config = dict(
    num_hidden_layers=19,
    hidden_size=160,
    num_attention_heads=2,
    num_key_value_heads=2,
    head_dim=64,
    intermediate_size=640,
    vocab_size=4259,
    hidden_act='tanh_gelu',
    norm='layernorm',
    norm_place='pre',
    norm_eps=1e-05,
    positions='learned',
    qk_norm=False,
    attn_scale=0.125,
    bias='all',
    tie_word_embeddings=False,
    parallel_block=False,
    init='normal',
    init_std_qkv=0.0273,
    init_std_o=0.00443,
    init_std_up=0.0273,
    init_std_down=0.00443,
    optimizer='soap_variant',
    learning_rate=0.00632,
    lr_mult_qkv=0.7,
    beta1=0.95,
    beta2=0.98,
    lr_head=0.00657,
    max_grad_norm=1.0,
    warmup_steps=200,
    schedule='wsd',
    decay_fraction=0.763,
    decay_shape='linear',
    final_lr_fraction=0.05,
    batch_tokens=[32768, 65536],
    max_seq_len=256,
    doc_mask=False,
    train_tokens=239800000,
    max_steps=5131,
    dataset='wikipedia_en',
)
Each number is 500 + 40 x the weight over the matrix's rms, rounded and kept within 0 to 999. Layers, rows and columns count from 0. Numbers have three digits each.

# down: layer 5 MLP down (transposed), 640x160, rms 0.24, rows 7-26, columns 0-159
# up: layer 5 MLP up, 640x160, rms 0.264, rows 8-27, columns 0-159
down7:532468568484502519534500449449518490587458519532506453509493527414510456447440518582565534536465556414581494536411457401484451507518443538428459507461523527503484424479455486470498438449483514472551575406450505510511539451434528493524518494446436537517503505439541480470541415473637577489511475498509418466443528476438504469544513494507510575458566545499501524459522442525426456525581541519432467539517516462574469428509522590490534592537485469469470502522496521613510596446548468
up8:539532568516515460529520562470464555454436557531505510541516470449456461489509518554409482537520556439482443496578564561493436494470493498543490498471460505564481525506539556504471532444491504525515536526473530473467544439495543518465475520489488505516551556487449509492479480469480490501560499481477535416564447473525482569482551486489500552410539459527458545513515497531523418492536530494523451454416472539443475420538590551515565440458515416513476510457508399544443516455553519
down8:520508530515527571471473472559521464543511472481473417452549469458510473529489518542536462450480517506511495535502483461497484519476493540481463533536481500494470553548456517505437450557536521501567493484434461517508568438474536473523450475495538470539441469521396512468450507531422402476514507534511535481430454475519517536596468440489505503526502493520577412487485472438528495538457595571456529537433478546530492510497457575548535394567535495519508471485484490485476488500532512
up9:488485506483496487525507479501466578503511532460535570429472493474518397537559557550493473542498498484430452439554509569459494476478466536462485480437490434533559531501456472409451521510509509452509540552498521548516511513588480425510514526523406480472471498558557486550520524526497557546504438414561466530432465498457512483504494501492559449462588503420532533504513544551596438450516441494481499441488517533539601506521490495514488549450500574521520419499490459465498504436565542
down9:513547562533484560440442505483499478487464558542409525500535529516508484532437478501541478489474528540488508567499483443448531521502505513462512536508555574501556482508557511556515507528495484488481513474494491463551463422444532524489505514426542487490504447453522494518486478508526461469481530547574487522480565516502474476493481503435503503548461493540461464469472505466433538528506492538483505550436457463536453463475519585553509501555492433506456546509481577543491531467449458
up10:488460519485546522544483451489510416514472450555444486633523509435477491500482538494462457561564561433530447521460550401507530519575493529506483512506478553439506527514496540521575500530459521451432516474497570478550477569563536467493487470513479532513497469431466414473440464555448567470474594504465608500590420523511520480559496481497546482557468470521519539549534575539569503442517553551506538490572476489407480502557534519449526481535515497448461545638476467491426517518497426
down10:543496478528467499556494483447433512469468443502474534516507475496529476561493517493536513550512457481482453517515521425591476518560518521503506490527475461487532474501495561471454544545531494450484453489503463537527513580505489465445462475517544586548495484444487410511465477485472525502526541487533508444536495466516506575560502498561465498463449549573514561623532516587517499497510507445500528510518531478517461505495599466438523521541476520473513499509542503555500526520472495
up11:451564521502559620527529441500453489440478436522479497514488539432502495515485470492467526500537475491500509488534417514559470538557556500558424542497507535472558395532476548503512482487466513516448425473538497422531544441517497448487553510532582545462495457569593524467432460565478524621577597493524444504493541497487521481480528546478451472537391509461501493479523526485469521542497498520443542531474471442482412459489486470562447560482505487456492519483481506427518400390430501
down11:587555447570511469514465520432480509514475389457486577457542450489512527514492513496483485490532508448457581508516510467412537395520475515522440530507599533510552475538480515578478503436535547522527489473628424423480376466442417467501479494435566458533470457527495500442446531529510424510548539524510527502501545487542528527604497536436520508548454481500538564468499477388463462599465485510561504466475551548525484357506538437560485540491501485537504550493491521506546517442537445
up12:491528483430431512534520485495455522486553509486502509548515521515503507464483426509587473483495478466405506513435476476466486565518473513431479476521497451467503521505474524447499511476523545510427540542484512494507455513519567525536493492540522412512505494428533519500561355496554565487494531468493534487518515482513484520519527481495490527555483557512517496519497422440435470534559546506538506478508522489507414456498473492521541487468540415535506497484496495484493467512479591
down12:571532502502585484496522559522499525466447463540405470470493513478452488512595500562486499474450553460521419539499479496493490473519498494546532532517529517457519527479569522551483533488512441463515452559502438476513511493545447521553479502459494527485534483553448489579547454463516461418513438565475556487492497473489436513521455460422496584483545509533512487526550543463498454568511485486476440610517444559446650501537466511551542536492503505537489536538470520530442528478490491
up13:547483446408513590575490547448562451533472566523409490461460527436442466527488610521487516537475505527368556486467466482465502548477472521565498478411477487530468468460547521525552507528512481455484524521398535487455629499477448541410441575460473486477549485486484551497568456486461514530520470443493545465472470488509397378562505523513594581550533659460465574486645484488439472549452562458482511398538588555515449478448421442549537512576520501473565540526526527456447471465505513
down13:545626473471472517544477367589541548428454523451493614510550516536442516506483518483507548475507474507522475468511469511486471470568565489562432425427491560538553533497480528477457525509567465576533576537477470501453460500472502560518439548464484427564517534472482389457551544518464506465488427506537529415502503466544505490467557482521519395463519506486484427503504490491546499607478522439497529447476495546426458488501463505411553596431544528647572488474501670569515433518488518
up14:486546482506506543481537550441541523578502513535485518509477510459465483597519542528501508483464525508520435488528476550509462523500550524513441489523481494457450453481474502482526460449445572497454478508516530535508545434526503489492520480507552481479438525466527518439493505518441513526445484513494583494547550524469500478512515546589476528511490486475500465503533524528542530495513487478516475464545480495493437533543529478516413476499545562471493493515478564409476494484476536
down14:492503537460439482488485480452531561534496542469576482446473521481500531518564495484523435443483509441516511476470487511477489479451451493515535498523492539555457466528576540515499475544437510466428478511439582458460590516484567582503513482505539566483538504492492487542459487497469510537517531531533470556477504444483486538510493496464469449519400404502484516511516542580439503525467437439510480584453504448573554567469437514490492502490547513503530473529488478442457448571537517
up15:552480540503541486487543449501571497475435471460571544548509488465510501499508486489573485496432440459536475471474483508515526434520497535525472547477493486500467511455552529548550501552527448474557514474528486477490519496511469479506553447567483490509493473451513430451414490519465432459468515519571551485494571487452460511508491484459460502536431474480457505514524490511519522496555482547481450532427464500493508551421446585487503486504527425494452510522509466479490509535527538
down15:445581510523524499490553505485512484531456605461507480474460520439430510451507514421480484481491572498478521417569461527549525521510501533518525408448494557467545501522456500502486467549424499502455417495526534521440504513497506480590477468563481477517496506484506461504519499486443500534454467469451500445477488495543455472517579482537502511487446486479553536498473580495553520478545471514515580513523515480459497517525526538485513458432545412580514497556411499511477508521466466
up16:568490484494530409525501506497551500445493423512526522540512457485499504467526414482508486464508491471509478507437542548571554538535480491503511483518473525498536485593501532513515553532462507493428489500553504550505498487533437517583476455508489573494488556547480451504520481531416472496538454495461455519553476489494451615443451481524530521502531518511571501534530494492510539416528499518518495495501528510478542482477496533533454549469520499498500500450547472441552529404445539
down16:501589515477424563515489486541564433509510511509526476530474427567502422580534512555563527536470456499490483550526513483466487429454494526490454510500515531568517503442495517497492524509490490513484475453513580415502543529474522445467511472505500495512483429517539485455515492503517496516503510580489472462504536512516576511517564492535475467475519546500515464491434517480472497555500491526547543459511493524414480535499502527474470528533530443490482527563447464504543462520525495
up17:502569487460532502466454504589551485515572558498432520432535499452511484575515477556550515510486501465502500488523476438471454542535519464492590582495453550494467491527517521469516515465500489531468540498489474515505510538443483459511485482470532479519529525562535465534501375560480499515474537469493487485530503487522537533493500484512495460554525507509500504461537462422535436484500547495466538490484500551481542484461467590456508454451520532465534532474517521450520510436561432
down17:463540487514468513513502530495521508521611500443439463434565462525470552584432566491494434487409489523502485454596468512530496523499455523529483512451581509536426440517480427499523487509500425493561462478481498574511504531487552439517498465410511477542476541455480556520505533510510509527506516486545496498459444445475496537522555539514511516450497529531505571472500475499459501416495460505494560466501443460490545452471519555504528418449515506465492546491543513493559513467494422
up18:464484486492464548530501466442504493431446507463503508471517529503460478490494514515519558527485487513492488549469430545497490516509491519495502506549505574507461531471518548501512503497466510457504506540473555491495498451522477485527411520486528522477562499526498473487528509552498523516483530506475589503498487468514531524501536515538464492487536539489510486513547454470500550513500544487514496531525512471489514567428446519477561455469485495500510436485473528499524512460521530
down18:451534478449481518471489476481595447464526477535486437436516500499487574524496499466526523536429484487494485495534598490520417436448557485480492431499533449474474431466524467483500439473495496464453482439484537457515475461528561564501501474428493443482474501449524510479535498397435539513512525446459502503545449537503473497479476394542459517535549441496535429520585431565539459492538494508519487501528445473462531514445445613558483447524479466524536528431465535484461446459581500
up19:472560496481511472492530503481471511536506478508505457576469472496458618463487513550455582568436472445495431509502528460508477529498518521468519427536461601460533480530522530468452494414509476495426431512467491513483499491533485553521511515478476477504439503552569433524483543526492434591485495451563468485508463493499497527527466516536480519507491419449447417499490504431585473513515538519504505454520445483575451546511536588486523521472492581492484513471513506461527430462511462
down19:483498464434516598454481493546567519474463476455561503419470500551521521539424590462516534523552451466539507479477471494550487466540531542497536567521538502550534514435509480499485565582481482510390481513548495576491564516451517525475446542533515475460408476507501525491491494476516476489546522470529424438573555545495537512517478531455548541528528569496500488434513392536406489532480503501517482462516444594523500490497522511530513507528504488458462576514446519487509382539455479
up20:540549560461504529488498524526443486532485520513468474496473524560518496440533480470477496556488458527480515555505464494514478541492537520516465538529452523524412521434484463537568523526520565479511538472521493532485438561557493526438510513473414425517496566468493514498468561494532476499499560475548513512513488506478475467527528576560398466557508470539505565466545468480418443511538460486447460556461578474579451503518478528496554425422509490516583518529442464501420487446451561
down20:464545479553548507533577480528490486540473491570452482580523470440549530461505420564403494521512450511466389460523504488485541561472548536407492543546503455531484527476553419520475625497470487470433521506485514572504510537510564461477478504522472570510465510507482512423545551542473497546496522432499471472472468455556539505512497511505502494507531505422524555494453594450498485496534532482452509519517502534450526465485466503450482480551452537494530560492479461518501465468550553
up21:547495472438438542496491479545520580463468482484505513468516544495524509533520492504460478496499520431507555531470491553476542561536436504488479498550476518516565548572589471496495476424512538573441497473490504560510476493460477489458479497543457472469532483557432508538521508519456433464503472460468446429531529500509538502526513454497475524503641506534405526461450433511526536530542534506483555494419410562434492542518460511461535497509478511503554488555441484410539514464512461
down21:499499566526550534461457562491538467541476515567412536547522509504529489539528496537525531511477471512526483447469537485539561542478505533470513464525501504475470461503462445452494450539570430482507508482528519575478531479538477603485502435439484530552511451523494486452569461507424504482461403446436495478473594551526498521450403502519531421417502556432544503537475510513530524420545473453526467524503547498456504503469525461451560516497509488535544506454519561508476453502520533
up22:429496488461486498515528527439498458615504481483513548464521491514526429486533424517490528522511497513465477469442543459508488533523608501575493457528535450468472458515542509545471469546548512466485477480470480555523486493472615458485424509488408515483532488551497532462491485539481462510507548492519443479486442461569449526483492463514520503503562500478466486501509505534545477518507422495450540528450466519474548586511419528527467516458481519441485491421549467537469576461508507
down22:478520532488510456495439537507413487530543538521528601460479535467435526542518470493516505506446552496530468544506527469508460467440461531516531534518520570514489488447437513442571510452528442486519476519539539486504544456487468504534487526434531523526465452501480553457528399473514537497460475526560533463518500498528590474481517500442522515520453491551473458527533507539442535479530475547513506526461538474492502465467527571462520462534577549508523559510498507456581515482572491
up23:517521493539502473558531514531495473490489554490493547490490480491529491459535454538494569535538534503530484522492490511472565574518434459500528506565468542488554475453496515536546489471523497519501463480553494530519448472466502478481537533443519532499468465477539532534494511536495438493472542511512459555510443536526535507458450477443498518576480479505489459438479499463470477494544539506462553577500505505460476541520534475527431518513501518463525492491533480458477493481492506
down23:629534539518596471498479525506526501527425476459502476528529563536465608506458502530510507450477480554505490506539440526537425540485475552467546454513435570449493432514525500423539546501499471527538563556475465422535497520513495522554468443449466489511548517469455418510448430481482493502500527440564445478523482590537477506479505475494520524519517522472486520480560500542499493495480540471513493509492550550448473499488495470453531477455523519490497494464533485508495533481493514
up24:451447532482505437489518554448559463504454482484463522486561520500482519557545412536507525436421486472487556517524466489483545484483387529484476506538468472496480508502518475446551553429577552446526562482505508478458522485556476498512482518515517505508533533543481490453451494470513497470553553445522514558598502491511456498491546443482509590519492460536501495457474492550506563496519472479602493511567462519499479488497493541492528552459510524534520547495506501516562452539470484
down24:462441491511435500431454533450516412448472441543484460471434517529511429433564601557583446488473570540524584533508497440562518529550506528508493565551497527514540477440513478465465551418531523554499431478516559518459494543418511481586492515479504532509450424545458443541523483440463483574501465578526566592518513439543442505480494529487514524489507527455522486447465524444506463524482475495525577501481522461472491470441545512493529474536436599530517533477521465470538493470431466
up25:451493507461531456512519560510497427470504504515439488456598484509498495498490479503479504487466515490509577502558565500514540499480474484522536519525491505497450537493456545461552555509487509541566481506498522525451441480481495526489482468543392497481530530513501472507421472428555512477494491575530514475444519473480486498519527447513486488482470445523488441463536528489510504503477560565481494495479454506491516557483467547447496535509567496517451515498500535511494475523494536
down25:562491511449499471487496530552518513448556533449484495501542543532434512552496466513572502525569533495503524517478522541444518462535504494539512457501486516471445540514489527494542561456503555461545551562490507502429505518495366509433506548594529560505510481427497442540540521545560467446492465535440507409473468515522476461479478506583453504476512470522551468561610490458506540498522497515536479454528497485519469563507493455498496506534473493550521477463576560488403450562523517
up26:479457471531489500504549543464539568507564551510484546540492512523539563454508435511469490574466487513465483601464452521511497495483530544515531485523468447519518472548461505516412489613533490448437481443505514457466529490532596473472444516468475496459496461495534428504554518398492431522499475413509450507499543478494489508479497547553480508537493445480497506513541499530492483463523532480554468511516507464497526498486523498465508469468530527463500517533546511565478509485507449
down26:505533515459519495489431514507525462477547435463433564497524479531476489467454469468456522447451462442562497477472456425483486381608510530447454558465428485501557517524537445486543473435479455481497471398456514471497492400438473489478484483534500481518454529500479566470444527555524491490519548579444562507509411459520591483516466501481507573535501578491545520503558476596523559476500540606534502550558498486454502474574586495550476473481541476535474527469444489471533475427509485
up27:504510524460520416462493432517533436559532464463480503544565516530502481474462543468592473550566484504577556547510486539482500443427512492511450519543504509433514478509475504544524555435491525471489490472534566502497546401522510471518398452399481582497505513432527489482482538480474512497485532436461519513485501509503478494441502490524539498493585471495404509511575429506575413500522509424539550464507463637444568523552507551455450501504527507532544474526468505511479484531485481